config.yaml
vocab_size: 8192
norm_place: "post"
positions: "learned"
tie_word_embeddings: true
init_std_o: 0.0
init_std_up: 0.0195
init_std_down: 0.0
warmup_steps: 200
schedule: "wsd"
decay_fraction: 0.597
Each number is 500 + 40 x the weight over its row's rms, rounded and kept within 0 to 999. Layers, rows and columns count from 0. Numbers have three digits each. The size before them is the row's rms in percent of the matrix's.

# layer 2 MLP down (transposed), 1280x320, rms 0.0476, rows 715-920, columns 32-63
101:501524526501514554502505477538475567406485486546462489533523441534445460450538535442525495437499
099:488475547557526504501512468515469490521489456442506482459447485514631502464534517496469479428626
102:422507544544464494514467501495469561472466499516490496443467570464487481429466591447545455509502
100:452479487532482464461499527568439437510519503510511555503482465537464487529503549499479503548522
105:510496522493518535465484574491567521521487528472567448504495497483465478600493509499485488500473
106:431513527547558575500503469528500441509503533489469505478512532499503486517475496546538498489449
108:499540531577503559537520487483480443509488461492474508588557572480475554529499476527526446526546
102:486511522484514479559520502464561504482482524480528480433452488520503621493473472502515505548445
100:429533431509489497552508506478515502563547469474572511478491498532491520500473493522510512507542
098:551450543516502460497466470446463546494532474506485512458477464505511548514554609475497536494494
094:546442506421500540530569500549554467478471542525470531486472447475483416471511495439449447388494
101:468426523533469483515538560452506453494491507504517515509537450493464527539504547492588521515443
099:486580515462499463477538490412481501525471604577429537498476542563482492468485510487582498538610
124:591493476481420504546495521513499407495475433550499579440447445534553511560463497533515546591553
098:527502483491545491409434487533544509529404497546575468479491497486542554499426566483437492541491
097:512557488473523551523537554464518485458529527498502460483540520501506496551525517456552550414520
100:525541517493512481505507528451486563497538493502557428477494546532463417493459454458522543531515
107:410457425442483503356491441520516523524496468507469448473536535491414517519513545492467509413547
102:510508477565465482613533479436592487488532501488539519451534527525514537487460475509488504565508
100:502551539513500516462467556438545490463467580531468529469471501490431525560492500462498462516516
093:478547435600540477470493530496471506487477477455455463488555462444506548513487535518508508564499
102:470496475485493475483448452454459583424518532550556499455534474482510559520549479501459447448491
099:516569509505609533436525478549529464539519488546450480484512541492640553518477487489474565467488
100:450530416499468539462544493465467457602546484469546552503586478513465493532490507575466526525401
099:491521508470474508494479556502462484512542495447538494464518511479555490510492518506458517463500
094:484482464486520506515511512546479516529516395507479540524480518542501505536480512475425487464452
092:566513546575476524511501483423567482468471446479494496522496459559418496491552434457493561529475
096:469516523473504466515525449499470489480543519453504528474545516488491500561524434455446509479508
099:506472462462520489583545516434509465473513477545517491510449544496535503502514510477527603575496
097:469487470481522532449575500467483515533546512481572463548531503515400534457521458502523456520569
099:551525475558544509581470515457452450500470418481478485473480539425520502501534512473525477429455
101:479524532437494508510488466455468517482486495506528538463462537555475381521524459504520521425444
093:558515504506425416489477500523471539508566438561622528528512523505514461490496493534549471443519
099:494576442561573466523492528483505545493576514537506436478475522425500486494502540509506512444507
103:564459584568522513510465452549431495477541531489573474489499520496425497505524498521444537460498
108:482500483437570498548489493492490457490511465520539561550507545473474606552589512504422538484505
086:378524418499493512446424551504590479539434489492584479522484542587493553457560496456516504504506
102:444456432424488515469502451443528541486453476476506507416411502511505497504474458583375530592513
093:531434474513521521572475470590484445496511537458507495410459469441453477488446520487506537554449
105:518488522542458476498479500488476480451472487436456489515509524528547540490444490491530527492492
096:474498527523521493477519546541478496476509469467493518489541512493492535565563529539505547552543
094:514511528483532502477466485486564504554461536538465572516469445525512495557458486478423467471530
103:437363501497484527512526521522560490505515455490571459546505471541493525456456481469423536514471
097:397447530493560548492523526469536493490559511448447484512544449459507480533499502488523523485471
111:553537557553485497470460514460522442495531471516506520526550485465513522479407460484545532499496
097:529488455512539484485462549502478490509525423538543485523508432463435477516515543557455486546500
102:482538506469568490563587579441525459590478508484565501423497478457507527521465525499544529477533
091:472495436464504512503495420512436491480491480448475473453486514581516504453453544537552507520551
102:515526440538493529474543457529547537513510397526528435491447582549490510454474500498470538474431
110:525536555513484467500450512519499498470449512502549524488481457481502541448532461507490507438483
107:565528512493472507550473491540497521494506497510474502497532589610515483610496467510559539464557
094:516507446455527539507482551527518529517546479439480461479534562482557428551473551504555510474556
100:494524537445516484497480519517506525518529412458533477495525496555570483524430533508496526509450
103:547469499478444446466478530487495519473506503442474473543513483496523539536503588529425441530485
091:481452429509440452513550455500483491521530463581514511475459491499449417461429504562532526523543
100:475550481493488524523518516523567568492460478516422542551516498505428480492496467450508488497497
096:544535488486499507436539560388549452566405533464521514516568551475436474521542524514519468424549
102:527524528489427491470486441513506577462503466492509549511534492447503475544472413474529508522478
102:503459507477547440435529507414495506516449471512493480426499442493504504527495548462476513434491
103:484460468538533504508443447536506509502491493533431454503545420509574426470538449398478421463456
106:536527540429482471436539531459538518498548538493485559510525531510428519520495533494494467553493
102:473473595480509528489529533522537562498479519501563578495500412437522430516460534478543512497503
098:524551498502498576479513451488519523472504528473490555529529473535405545512502517505478498486410
101:517495429504548483576572465543525456444496504496513453543452533423482461515526499500366509491507
097:494475528545545489480510460478551532537490529469520473535529505495540566469537502488458511474505
098:548511434501489495531573547466519440515438525454518463534512473548559483451501451482505480534491
102:497542461560474457481560528536601511441477446455545523529530491503518450439509526435471511500456
098:495641454520480577532482480482511468491520510480546419542447555443573462541515494571485506526444
092:491477476492511505582493438496514471505493471453380553515577482466459511472476471465512527473475
095:527495474478464499535511440526466476495531550460487523507550598528483473469515464491588479506414
110:568568522478512473520558528482555570481495605496443508528502466464448498500499441457495551425459
106:432529502466506435464509473505540492554624470482567550548510491478390494526525509548494517543531
100:534532436463470455491480528426386563550460391532453437533509557581502506523489557495507504589523
104:492506538483579475519477534447533518499494591565457471534506475460468512488496497548538564583530
096:479525507586495517469482498514538457514528498489477470554575506449560482461501437487436488470466
094:529564465508451577502569500554540494429556538545452578428492478391497551485441445522476500486459
113:527511508526549515498486564524488493495440505513513481471458520515570512485514557532474482519524
100:486475502490485393488466524532546498518484497539548492499527448571505516450473545530532470560572
099:492505520401454533430497507523468519558561510520539470498432411460477463459465563535515495576512
104:505496536503547463492508460485548527527502477472466582457484520485510510413491589559501507479432
102:527521555488481491510547431481463486501499484504517475496516452473426503449503468539406576561515
094:459546535517519491564537480474453505444469503444596518520549532423439484488514576498540561487432
101:536586500497413490524543483541561591501508505466472574519521480552524553497543489461513577430490
094:520495503544477492487527465483492484546469514513452523586403504530478483556464529429497507494491
105:474454482541473525510487459479506539479568558466544441503509494517480472508502517494510503494534
097:456450498520543512456448511479518574484494482473458490519453456523561475461580474460501489496463
098:506478469506544503450524533500497454477544495507485509481446432477542536468422455494528496554460
096:512489533498508436510559553568477536489479524538504457559468514518509466441521504538478582506519
109:530491475467561499585513477607485444522526472528512537514480472469483524507501512512521542486538
096:508553482558523393545552475493496544491495485538405481484475452514546502525562503505545456498542
101:484411547483464513556529533463523499537541528423516445523513520503421505465510507493613542431446
105:593471569445494518608474571495490512454451511519466444486553560481493503498511479515499513564519
099:613448466430526488635496512581499540501450541534519437485449569492498450481526553495470426527463
099:482478514423516465475564515454475486570489561483524532486511519468403514481517448475487542481535
101:512462456423562533516446500450564478538496503492499488481544504460556546451499475473454488505455
115:496591517564587510506480490495538526553511543552483477526490409539563504571539490515525463488545
123:438505476467532451461514517470592468524492472520474486492541457471481468501586475573449542442510
098:504519482555457459524485549551502496468549496489466486496480481419475489502516541467447467569487
100:429420480423467534514522467449512447491519524541545546465583540461538528514482498476483484496551
096:531451559497498500465473539471511515536441520434525536512424560430445483486481548579467527508508
098:560517512500484504537441509549487545479501492500441532492449594498498440519512504464516513498462
098:428497534488574473470471506512543564559489489551505484484473546528535517494537447498471513473479
092:496452510480526582526489476527422520515502543513425471483490534507573528497496488561523481461476
099:593488521550530534464509471507388500457554443442525452467459532504504493541456515449490494467506
104:590528528569468547502443405511497471469530504517488549438513520525579492489532465514536494607513
102:447551463528515516498484456464545464557504522485507495479516522571462510505517519512517454439529
091:486492475490407454485552616462521589505429474554465521525457463531459498409506510504492504504542
095:468497524530516514476502476500469467536443553491521452481486555539473557549409511534473455481494
092:433472531501540482494564545528522517505470432519488433546500465460496456580468521468575509464520
097:514523586409482478503532527418472420510450465511485438509500480470552471511528474494480486596534
098:443528562477506519503550550528533515553591454523496484545465531553514405472501484484439474525545
091:507544507598494527525541557488543451454524463574501522478445614445446547533526538484492566560565
098:475569542562511516561517485530502545483398480491489477547487535506507545435461481385512508519516
099:523511545496566539527478469528449465504547519559474469596478515503502503480451477488458534629435
088:487476428503473501531430509534520548558537495489516445600536518484442469559530505541552449427388
100:484529548472533502474541594543529581442538551504471438479505480476437539463469494494594493493534
099:577511472469552540398531467490530471463555486543605468528527490529438519465500495519605526556462
098:517499515528523467463534513467499531553540453500569551465531481502522504538452510447554489470498
094:492544465470456477583469474490455537524522412543490480512466477425470516540547523469546498466542
102:488471488511527521569507522493512460536509468511624505503454475518498494478515467476526489521567
104:551485514557482469487565475533549519547537517560487460594448574542496523524500445494450506502526
103:544534506507510499429449494520455523576544440528420518522491478453497452491557455442538486457514
091:508427512476445515459547480504520480457487533477601470473508545499482543493525487536509544483427
093:465492514497538546511483529457518441468559492453535522455456538544563552540488474537536463516512
087:553469488573485436461504523543417454477523490482493507522471537553593478547486499454504497506483
101:484506462554449473469485491570513500486509498597533577460498466490546500499522462468550502422515
096:437457469511524470534506494497531549403454541485499501515500508501491469492518592493476506491460
092:462515535434492479531502531553484526501500461416537571471523539477451466568546479504501450489540
102:512472518480486437573519535459552503497499474502588498537556530513509488588481500528444471549492
101:571428546503504523531490484463466484509509511521609528471479496536456465494550506535556422548567
089:522477433516463518483483503601546486554525556514498541496447525462469547492518521567509448466496
102:522507467491569519429507516461537514455525512512573505467511558386459484615542541505533557464530
099:502519495482532522463503425511435574510527537436489491489528489534449503537477454521506547437526
099:494477462434448499486561445521450503497452496469511521508511502517469429508499464538435494484508
103:464581472463423491541508527462458460457461579497576505481511507477514515496476502470505519520478
092:447475538507568510406594497496475435581578521548548501486521515477542511519502526494489470479571
102:526473516457439534522451490508546541474547460422605459537485515533516492488542438470506464516537
093:457444553499531482568544496533461505494501481535561538546547471543563565482484500511412511548482
088:466503509569487498473522507511502566519546462497471480454506510497423523498494477455546498471516
106:451529475550478507496450540482485563517492546452521416493442538463562523498534542475550492453532
097:501502464532474558501501558447559401489467509466460552472500517485521434467531501462556470481532
099:478532450431529444485458583486460535561496572455495490417505431561492439495526497503566433497439
111:442480422432544431478573497529491505505534513503542472424487561492465564504467515487475540531451
096:486468447541513456468501413556456524475474475528550453444536447463465504520562463587457510470559
095:452398534458582483466548509440481516474399484493466452518509524501503485424442503490446469545452
094:390439493490443518537500416445482490524484534468530474491467472437492492392513500487483517477516
116:585553456433465556508530539448508523492459544576586502592536491512477530536492516491525517545538
113:464489532504445464564488432566528502443563551577449498507487486497362505568458424490457579484527
095:460562493512515493529509472474532516518562503412532504487500477499551453582486507481495521525490
101:496453548483487527517551496409570434441472442489518467430548559518514544552486459491497465558500
102:479449431562464483465549499522505469465603546512514466496551436463517477539447508491523482525505
097:481538389490549571522523556498444476511451523501483423506507431489499468494523494521466440515526
100:515517496540447484523498545478477522464486514489474468512452584476468518564529524465499418450461
106:430578511461511473541453508475485545481515516470515477497506505512578493574575506485568544560491
096:534471451549532482486497563563547503504479512465491517574512476436460535527497522438495497489459
105:411405442537517503541538468483465506489498490499553500567523547494476516481530547539481412457473
099:508514450523476546507516470451531518486555501565534512500507500503504432545497488493583579471526
101:525480534535462535539473492436548500483519532452469518542552458536486463595453528443492497482549
113:432516607518434506448511475541497502522529514502430485412451492490553479508507481532596446422498
096:573451516525486432524464545545405451540459559526475538515496370471541495501477599539468503550546
104:424515558521510502486421561578539457498529539469512521517474535543509506527486519447491531550516
097:429500553463448538531432473522504508437514519514455463537499521496382490527490574491510506431468
100:406492493504524450503518532536480529491524487546474547516490521507496505445579472491523442473550
102:514460532524499537538511594529540463509514445444541533528451522464506562507511481494452515478521
103:532557494531601525513490457530459495489516487501402508511559521467459452470523488525541540439502
098:525447427514472518530490475442468482497453493523493566515483469420493477461486474496519532560554
097:493498464521530521542482552552557498523535489480484495493560550552492483513545492492434425438494
098:479552609395456504468533534492496494496551477464515467500499552553464378518514569473471501514492
099:505535431504490497528498489491489503468492553472504560537460494547519532460449571433495472446496
098:531486528522459462510491427487466497500487494479528486492492422576479508477535521543570476499456
095:449530493465485463513465526386490430557539464524500501529524499482533431543517507505514437475515
092:541496548499415433489484474481553531506513562523592485525511483545491451510525507551554508478496
113:501456481498494503493445554519442516499428475587488456550500542509602489494546496457513472439496
094:455450547567512498510500544481504532484532481414486483483535523569486436574569550510483491509469
103:511464468484516538472449499529519481445456529487445543518497481555496475448492482431525485585451
101:551545466463475511431430595545489490485457490445502522512545495407525478405490587527519495503503
103:517439560461544481548555505561520493449481477524511483473494483447465498531516494493449490535425
107:381568524487440457477552495500466530534475550535432513400502525491471511400492570520520520444446
096:464592497486458513501484494574445590438584542543535480550483446459539448574522546559470467458542
098:517517527456474525448449497511486514490537519472433503470507502586444515476503440558513474491500
101:466583479484511532442487488454534521512461511567557505525466457532484455504482550450583591488464
102:446439481429541459562474476465511499494487560529514452475495508527524446446514478520485505478482
106:563539538496571510467518487447501531508466450479480435507533554499487484434501525526520561527486
101:484496509492550471454471496518491512561422568528544519533492631508498478525504463455549531470545
101:490485495511556557478579495497495486477546447455514513508492462539502487497501485466540461537491
094:460519484508555526501467497462551483476472461522477510481535499569506504503495510462500476535506
103:497464578502500488574438466549535610481492425483529522528495443428519412528512508532483497554488
099:488483506509521475492552503410545489463544555462470512511529558492491461442494489491446444429522
095:504558495508448474523482480474545569492467522520530492553507478529425540486445542525466523450467
102:464484595446515482494478526451548508498531544510440520449452544516545524538512474444463459481486
099:522516441509519511458591486481493488509601480481507442475480503520528556585450499557520580481528
096:470426436490506440473553451523511501529491533543474494533554533447486534519548494518539504499477
096:570503405520510537509489493512496483412612507523471465498545492464439519514574464488457544490525
107:430479459543545469530514529520507534454481406500491517522449554520461551527523490485552454491566
103:428580499502528500513526522532556513492521545492558441527461532484463502516444576508523426425488
103:521490475513541556501561474470470518428471556452458473486532535420555493461473495529521481457533
093:459489474496509518508594582467557530439537468469476443487500483486523457542511537487552452446486
095:484539554435548410509522503554574505457524530436567447480488518433484502511484495481479484477479
110:531535619475471534533543543464478506512465533484498460492471530482532487526499440480447589497532
090:520454571548515619490551559492467472470461430529501458503485498548499417464586492491509452567442
106:535468495490538507504476485613483498495490530475537510489470609518398477422421532560483481523480
101:504565491444528510478524481496461603482524484501415471456539475579479526484451483453438511427571
099:486553482501537456506478478515497547450549506470551504465474492599538451434486484542520418399457
102:499435573485536458539519467562495527509515516511456475518507541522475504499513436442485546524472
082:534578471503513530576523502607498535546477459541490463539512449500499534520545557453456528516496
084:498551487519505529459502538454526544547495548497520486494441466500480486512571503540542461441495
# layer 2 MLP up, 1280x320, rms 0.0505, rows 716-920, columns 32-63
098:572591448491529423495473547388505507493595504532512413460552522469497557477484518566536505503444
106:487474479475441468467503464439574492486451501440524559460572506464509536535517553510423550511475
095:494540453475509479493427411511512485480464468521464534466447539501450495521520449505544494468491
093:522440538528517587465463478480458556513556523525455518478506541521444423447512484484497464532554
100:510465519545455423533463421521463475507518534508562508414477513490561492442430458566480564481471
112:502504499546409600513553419436455498551448514478518513540530527574417495480473558518506479494536
104:506461496488463498532473538477483484588536540555519524540500518521473475532519595474422423499489
103:541552456518571453475487543431541499494469499574493461531536553460442510470513471453475465482503
091:495455568464545420502553484506516509499449436541499465451458489468515530502479468408604540600535
087:508553527483514476586578487526562499497524462510475459477479389440508475481528490494602515516485
095:490566496455451460464451491434531513472504567607485453492442500473546519526405596476509503488534
094:488484455453554523448538472506462480415514435488487473549484484504448554456477521487522470483499
093:567508568487567499454524514486515531493482533472549426561527491457475407503419544481576462442471
090:517530556420457510415486477492492532526528534474437543511488498525523454535499488477420533529449
090:506479509543477459520529547548516433531574513549486479509528565505599522481417475524452506452511
092:445424490479491526475517478480490451523432474514461518507513507477529553579489484526443471512507
100:541506427547582542476571478465522461494531526494474492509531454511549479443484430474515474515470
101:499487526521475451508485557440489513551491549515480483453525483560474537438460473507556481487549
097:501520497550455448519453556545488482534534466541466496448532488487561553523471435491474624416490
085:518498511478498437509505467473408564489578479519471542472581501489498466471498464575445494563450
101:437461480484526430517520518538480475505530516545494544471500511490542509467500473475543536493534
090:544500469452439486496477506521451510476527532462541468486510606514547459501479489531521496502530
102:551489649489465504533514495519550467518487481546609421490555489538528513485449527462573491514556
096:530492516496589512463409523532521526531442514427511524545461490472454488472454496482494487505528
080:504483483539496478489500463563550472438511506537450517456470510426455521525516517504461451512516
093:438489555481531591486562492561496472499489451487367495531446464535544590519464541441513514457505
100:480444477519473515515506454478446474436462530506510408479439511450503517510524488564474560465445
101:442504443539415500523519528474463414491457602478534530512525503545460512437531476486520521506482
097:550498502489503419507548545593479526454469563517453486496514516515469546485523457493478568584497
097:518508505557459465529533442542481500533516499497595544477556483520488558500493536512460489502553
095:500434540559453542491536504499556524495553491559552562505507572512440463524463533478458558511534
083:509485556499567529422543576507490479463510467500479524478545518490480533430497489476405535533464
105:544565476451420411496518387444522520519466450528472532510501513468440504456531518510454549564605
100:451452555496453458454500583495454586503485647533489484476489393469550465504470482478524546534488
114:488485487540548436581491458504507572501522487473497441548514585519496517507577522502551536478447
110:521600536461521454555447464587433468453474529510457424567477479444532468558572521510465421492520
113:478487488490471372507547517523481546557513502418528508492450605477540462489574511502550561478523
087:554489486545529566450522469533514508538554498422479505524567514462515510505521518573495462496561
100:558458538471437498431558554473393533473489519405468576459437492518475461452554493510570458526509
108:561475533570490496490459490449495438504534574572536533564511569479452477505487581530518476513439
115:449518462482538531507569542485498509536522472520500512440526537463531426490481522504541494509449
097:477503546537452511529457511482548567533460487554467550474509532446490423418559519503617569455490
101:484509555482433472539412570465479443469469541453456501500503488427518509521486611523519566499513
102:437396449520551521601547568539427509496498505505499513486546544475539534528529468501595504458532
088:490543558510504515487534395501511495497504485557506533527479575495495521498416513439452556548468
110:455521533487540507527435468584568479488537555536581488480454558523479568544480523551476462507550
100:539481472532487562501466492489540426470523513520500560464520474534504504511533453450564472577517
102:492502438520510519434444465448467525532529455494575527486556546437459460479547484447591521476453
105:510485532520497459448506513519471461537431494478446553460497543493479430487456545526513524583490
103:448457475503536496559528552533534541514452509487406432472558520536459627442501432489570492527508
096:387499457502508453448520437523468505505525524500460505509484506480482532443504464488475542522434
104:515481497588488520481449523553500510522471521510457559520517472466475446458538512511474503506500
109:495502530437586461507486426525489499529495506503427512488472489502486509552514501488550500509495
118:435505411465547507553518478443475467531516466485404545502494550532499517442575546459450478470468
100:475506497559490457513473514501553508580498551475509525527478465460589504542474457519500454484517
098:476560441481422616519460427552502550493614464466479477474494506462531534453501493467504552519505
110:458468456517419422462536533471530482459451446532549478446431525578466369428448532467424522581455
102:514506599607478460472515540510548449545482513507389581456517471543537599574515420530504518454514
096:447504525510536475546494552424466517536517515460553400468469509546580436461462459494534431519450
084:557445536543453521483487454490502487474513509498417522459566575453529510485571531551477482493517
103:574496566451549515511461566525465487474567535551538455565519523478503508490396432507457450535596
098:480451480487563480478499445478524509494547529487470539590469513469482461511545503507509486540492
119:545533469480545479474458492442552522524560455535496513468530505462460451571499469469490576564449
095:496510653513533611498566515487433564463522493533522545468572512580477451498487422467535488525435
097:557490585585525525432467454430471485480524469518483486460534476521510551497507444564499510425452
107:504468501484525436514512477528521444453486492537550480461481454461515575474565558491505556445466
094:514460428487509540520464546434542469557455513555479465487525448461501559460528470455549490495488
086:487563537511570623531482499519499483500407531517484512482509495563447444494508522510553498491471
097:455519586526547478532492420493501508452464486542418460499459517461473462529460503523489497450594
106:447497568509515543512524535561529467491399523511518560486504489511511513516532416572515515537499
109:520552492488429511474512465583541466439527561519481531504455491499482465468500457499509545503476
094:490473477455500494456525517494488509495477510518376489550519475518578556474532497533470498455520
101:516526496492550461464494431460486548480531552495468479536512560495567520542482513441580524531556
099:502588559528597448511455505459475553521534484558422582522495451577464518535529451536477560528483
094:425461526502439533415482541532440513481471434563471509495548503523444455533571402507526540506533
080:395509542594479493504460519474477551495510493501504491484517536476544538525533519508520470415540
094:512481574463510563545555525498478537489530493489476523451516497437491534484517475542464535483432
101:504539504531575486528565480515494504482523468435495571574542495473495518560505494488467492530567
109:479512499453534528551517495560442476539453547446499487477552470569510523476544509523554501513497
108:428521489438542463486583525502471456498475547467434567468514552475512497484518438468531470530508
093:585500506525433450448543470426482527534509509547517477542559536514453506473460492487498527459515
091:514466528419538410484449469451493470522547499494485508539476494667461463454493570457510517529483
094:388513577462499594490487481465494439450443552510496447512500536459484515486569527534459492485473
105:535529496497447515534485468432535490477473499448414478474478503532536470526488507516496484453484
105:514502449604470448506502496481526449412502537482513536493539535458503490544465527510518491491518
073:592457538512544512451520469477636476524557503503476498450512485509472455540451513510479522527536
098:516541452399561574537492442455506498494539502494479485506505486451572558540512521559485505568481
105:532553499472575515460466512493456519524469512479413531507484422457539535487471471541594548467551
094:545397522549540478470480492556539513520460568506452521484515486512529538539481594576482502571526
108:481517446475476530467519475462546503538515480575500491448490544596544534487471481543439505475532
100:423522513503523592506516425520521482494493498531471514529504643485458388557455496483485520482548
091:520474419532485441420441518463481465480528471529474542473566476492578530491520505501473562473515
096:505500431496500497491533559481528577496527529523519476527506517496488484479427567484483436513480
087:512513498485502462531567472469479418538520477528462456503510575471505533449540477555485503487522
107:540461525479534486474529481515522519546462464514545501462505455506488534453460407522489584546520
129:482531416562458523417498476552531495471494484532417509488556499506507583556501524507545502448500
099:521506466552507506476490502458524479499517496460500482510536492538534507509466526553523497478579
100:482592497450488447525493471514508467529495508465550440492504526464515481516457505487550471503513
097:476529409452498441494539449464445461471607487437462496495535467501475543536530505503582471528482
095:470504537468495500548501490451594458442517504463447456485538555536519470447504515535495525519590
092:551477502584466503515526460446522482495479481512434455506490568464454525507503472445554465518485
108:533516508490443463444486547558487560484413485486397432495459514482454519573599480471568503481472
097:471459504494476482439478430484444543483528549505510540517557487503443471543553568517439524518529
097:502476523481481440516477645434527513483536501440432498456495511472480487555472528424597483533489
110:531462497507501522386508516460467497453457564535519506475573479491530533482557540492456527453488
097:472497489528523544504507504504518466531530588506479484547490519488548431553447482523510463435525
097:482485510531470520471433507499483559586557526435458540509541570503496530555537531497504462507446
087:459494494429577561430397508456493461536497501438478510481462481477531446396544437446504525559451
096:519478536505581503534485490501538559554443490427491452511460596498481535416477462438497466407469
091:505488420526465486525456544510513492495499426486516478569488551518462464537518440506416480394537
091:498418479579466504478548514486445498508490587494499512509496500507532467514453473553540558438511
107:452450518449494486499477416436442543476558523519498566492495512548533521527508466567549457487454
096:594464506476502463520502521527460530514583495524402478539524489460483467551472560454501498503456
087:491488436489442536466475585482520537563519452555551504505499562483521480425466491508536521492543
098:481473540544542474498507533633495476519423511589529515473516516526494502564515562503540552546496
108:473570528519501550452506516455483495510563579506534495461520487530571514488477566539523503488491
089:488514530483541493459488398490554506443455502489515510473488566521521547480522453529485572488472
091:514490504535537531518529482441541496533457525471563554500538448447548423461502453461526473491485
102:516465513510480495411459484493526469496474566555500512532548469549542493456472496552435476452536
104:519447483462442517547539522538490445503502486545471485470473504538508415514486518533547500510522
097:415468528542455488460553579488524443491440496472464553549533499512476518481529552481502473547481
093:453498489527608559487526539479413553505502525514458479465472403554478496438504546492512519484493
095:555498479489519498484548559490532525477528485496497418503567562527464515504625490538494558525515
082:500502495506492461569482469470472581514520494473492503496466523456473497578547491517499510518500
101:463471498468542483440452558497444535458552504505466466512506493462474485470426546454515492473463
099:517396456466486482495459523483447542479531558531507498533417548567554504606537492467459455461520
090:509456496449465506466572443467530471459479474509482534494481539434508512459460500511490551534458
113:565546540447428483487480525555437432469511557538460456549503406530472461490493506523488515490489
105:564517513526519478522515577478505517517512528466495546510525545478491463479478549486458451548502
083:511491411548458520566475556440508521473540376505497445515477496491496510552491495497549541532513
111:497472536569496534537427538510497535493506538510553506453486520549480466462522452573502487505410
115:500549468599513522540479526556558485526431422605539476496524484481450517472423450549504497463490
108:535452588498490519499561494563474509490504484494438484521508499483538561557434466558505477512516
111:492447465544527520537514470550467528551559542488459472452477479521465497518478503512507491465529
092:503548528505487453571525471478507477476500467512519448449492499497425423533455490564430549423535
100:533537491515526494486503466465517511475559528506501537492505519548482490499515348485498553522523
100:577533464530475453547536498532521535417452470484489484491493582450428481565494505459470474486521
077:485435482417492508469534501430452512456501499465520502534541488465522518481558479438587551519558
114:558431530467492483436480496465484550416557521498539519530503497477536511518491538560464470543517
106:510581501563497519426494460537547524475543493502487412497467546517531541547420527548513564511488
108:459473461567461469517503529490568465481565413475494482478584524498507577529508499494524515482404
111:548434528465462489487498427505510464481455535504455494500517529502600518475475451473563547523537
091:446486503477508540423527615490509554495493485503518524509441492539499464513513541450490535560501
089:481522494485501448509441440512515530445486430558504477488506503522457457445486565469530542480525
092:484416496512478500519558553499566495417471497506532503514499487558466519452472512490515441553555
111:557543468475462443465501575530528469482485399523495450488503424475515531488502481471552468494507
105:461490510523507541451524504577517485559492451553542468513504513497428442547496396569531493539535
089:491544458532467484526456473457523483461475482508508467516544480478529492473494474506527461456515
111:522454411506429418509482589559394559519510512438442553521528473596539518508491568522491452469528
105:467537529503515555461459569486464543530483470528416505539505512576524493519504505503498484451492
102:548573467481462461516504451488530482448547490530544516430484491511487503456515436501496520532507
106:475522513545386479460433427466473571533515493569414463490531507464455552593484583541513523469418
112:490482509533464491465539556482458549512441516495469438468465524484497478491478515486523539501491
092:490516512534480513495385488547460495510474488535505552479450528519557480495488523491403437524524
115:574490447487485458462522444497536520555505513479489521532550444593498503506447494488464466482454
103:510533572536493479499504544520479449487459573490459475527491537424536456504519485532481495510537
105:531493533483490533437499562486519529500549586445539527558454470515520530514521448400542466443475
123:482531532557410513438472511516547522547514538482495498454529462487499551534487457528447457464548
098:506481446572469489412520491484528465505491547509521500550509441537509519488573433472518464467526
096:536476467543480473484564487486477482486547430520463467481497460465521467507438436560527467451500
094:463518455529486524567497473509505542510464570458514488507512493504463540503445510495543491508538
094:495541403451542574489468539505484483468481462524569538498446533565514515528485457548501472485479
102:526531485471519470423472444419485457436529506482492493501484526511535522506519502519557503503503
099:510509519485527459460469573535545473472583452570466531433565504551519453551457510458440464473490
103:485501494432549573516501521438460507563497455491480517487522522500527510516509533531525516487502
093:490490488539415477572546551505475553550541531465505495473495484439498433532515554567545533510525
093:523424526539533561525441552528533477525497509549426495504488524451509433486514486563479496442551
098:426461544520479506489505455519493526497447487545501480511489605410510526420509536534567489524425
101:494560457483469402498449527535480453496477498529477575559487507468507523519540495482479469512503
096:586534536525513511475418492541484478486501485547476424453506547513466508545522532420511484441543
080:491519456568494487489506518476538420464438560518467520509447525494442501489500525450453539556454
126:457442544460555533474481467524512502495506518512522491568521488484455470485509528615493493487492
108:513474549586593479498553551466507546502495561487513539445556517546559437478462523501472565474579
080:490540490562529549475508501512463511505463538501504501500537495517546537436516429517478458549458
106:535593492463454478471542477440544473486497536514548431495466495524515474547470432495495487438519
104:519548500480443533529592562422484520469392503478514518494509456463565528482521510512512501429475
103:544540451476506522455474472417531441481537473414500523502621449533522460487528488430574507506519
095:519502487526483533498498577399548470491479483480496514555487550515507500491450471515396552572456
109:435561453446485421612450436521503484498504488546490517447420508575491434450527505421545521520541
105:458442424562573497479517457434524447461555481527586490485493518479517478548535537506552519483594
099:504479485536566472525508550478518558537476572512429469459446491472473502472426530501525490497547
101:496494482507451457472522482537533488479521507392498518458570550429547544567563517506503539475482
104:476567485488502524495488443526529479461523454508540478519524505448566450425555540530536501506532
091:417467515438515550494520497475435497547445472454539514548463523475568511510476469506467551500499
090:506481498458537541501541484513465496466502555488528484470494509533474427523531530450516477514559
106:614500575443504483517499383506532499511453584546557521564479517486494548495517514505534451534534
101:454578499495457436517505533439477478494532582503495476493459482498580536520485520491548521465542
091:504544415401479510500511511503543533464497496550491500561495477489485537467562560447492438490473
102:496505485482518544510533506469536506535470462516488510494485464519441530569508543544394477512488
093:527559484472520520494545519482491513495501508538475485494465533458537512432493449451512494457470
088:542518505486497515548509496479475499535482590456421498523571512488499572369421520447543445548512
099:496514485505538494513504501500465541528452579491515505483548469476564440413462502517537500544455
112:540551453503485556547442463521467496447497527472545513487478545494482558526453472462528516470474
109:488438489491533489540497525522492456520565512539476503523484507427554518477600530516508447558441
106:405556437556499522515525521509487486488492455523441532512471504529543521520479428486564573509549
091:476535530474509460520489442485489450523468535467547576530460534514522533490433501514422520466574
091:565479497615486482516516530414519570567508499503462543532524483526495506437501521539449550485481
110:447448471508486479462509493486511518519440469443534411438532519458552502463492484500490467473505
080:555409489501492530441476510469466491477518457479530497525510488498550557435524606514465549548529
105:586548527460472472426470531520522462487568456494486532433478479516478571507481533533593527496524
095:467450443497561479450499556457482450530479488511423529448546530499524483463439568399464476558473
100:561449539519518477483570471470438496541492505547497488478528496424517493535507500589537504488430
096:543563478498465487397489494451452503465483483499538542512558525556434464534436546517485505547498
078:438481571493510494497473557393493516466543541538504532443507537494440474429450490515533478459496
109:456495494513433486521466493425419474547504523437477507419467536481433478429476495554434509547508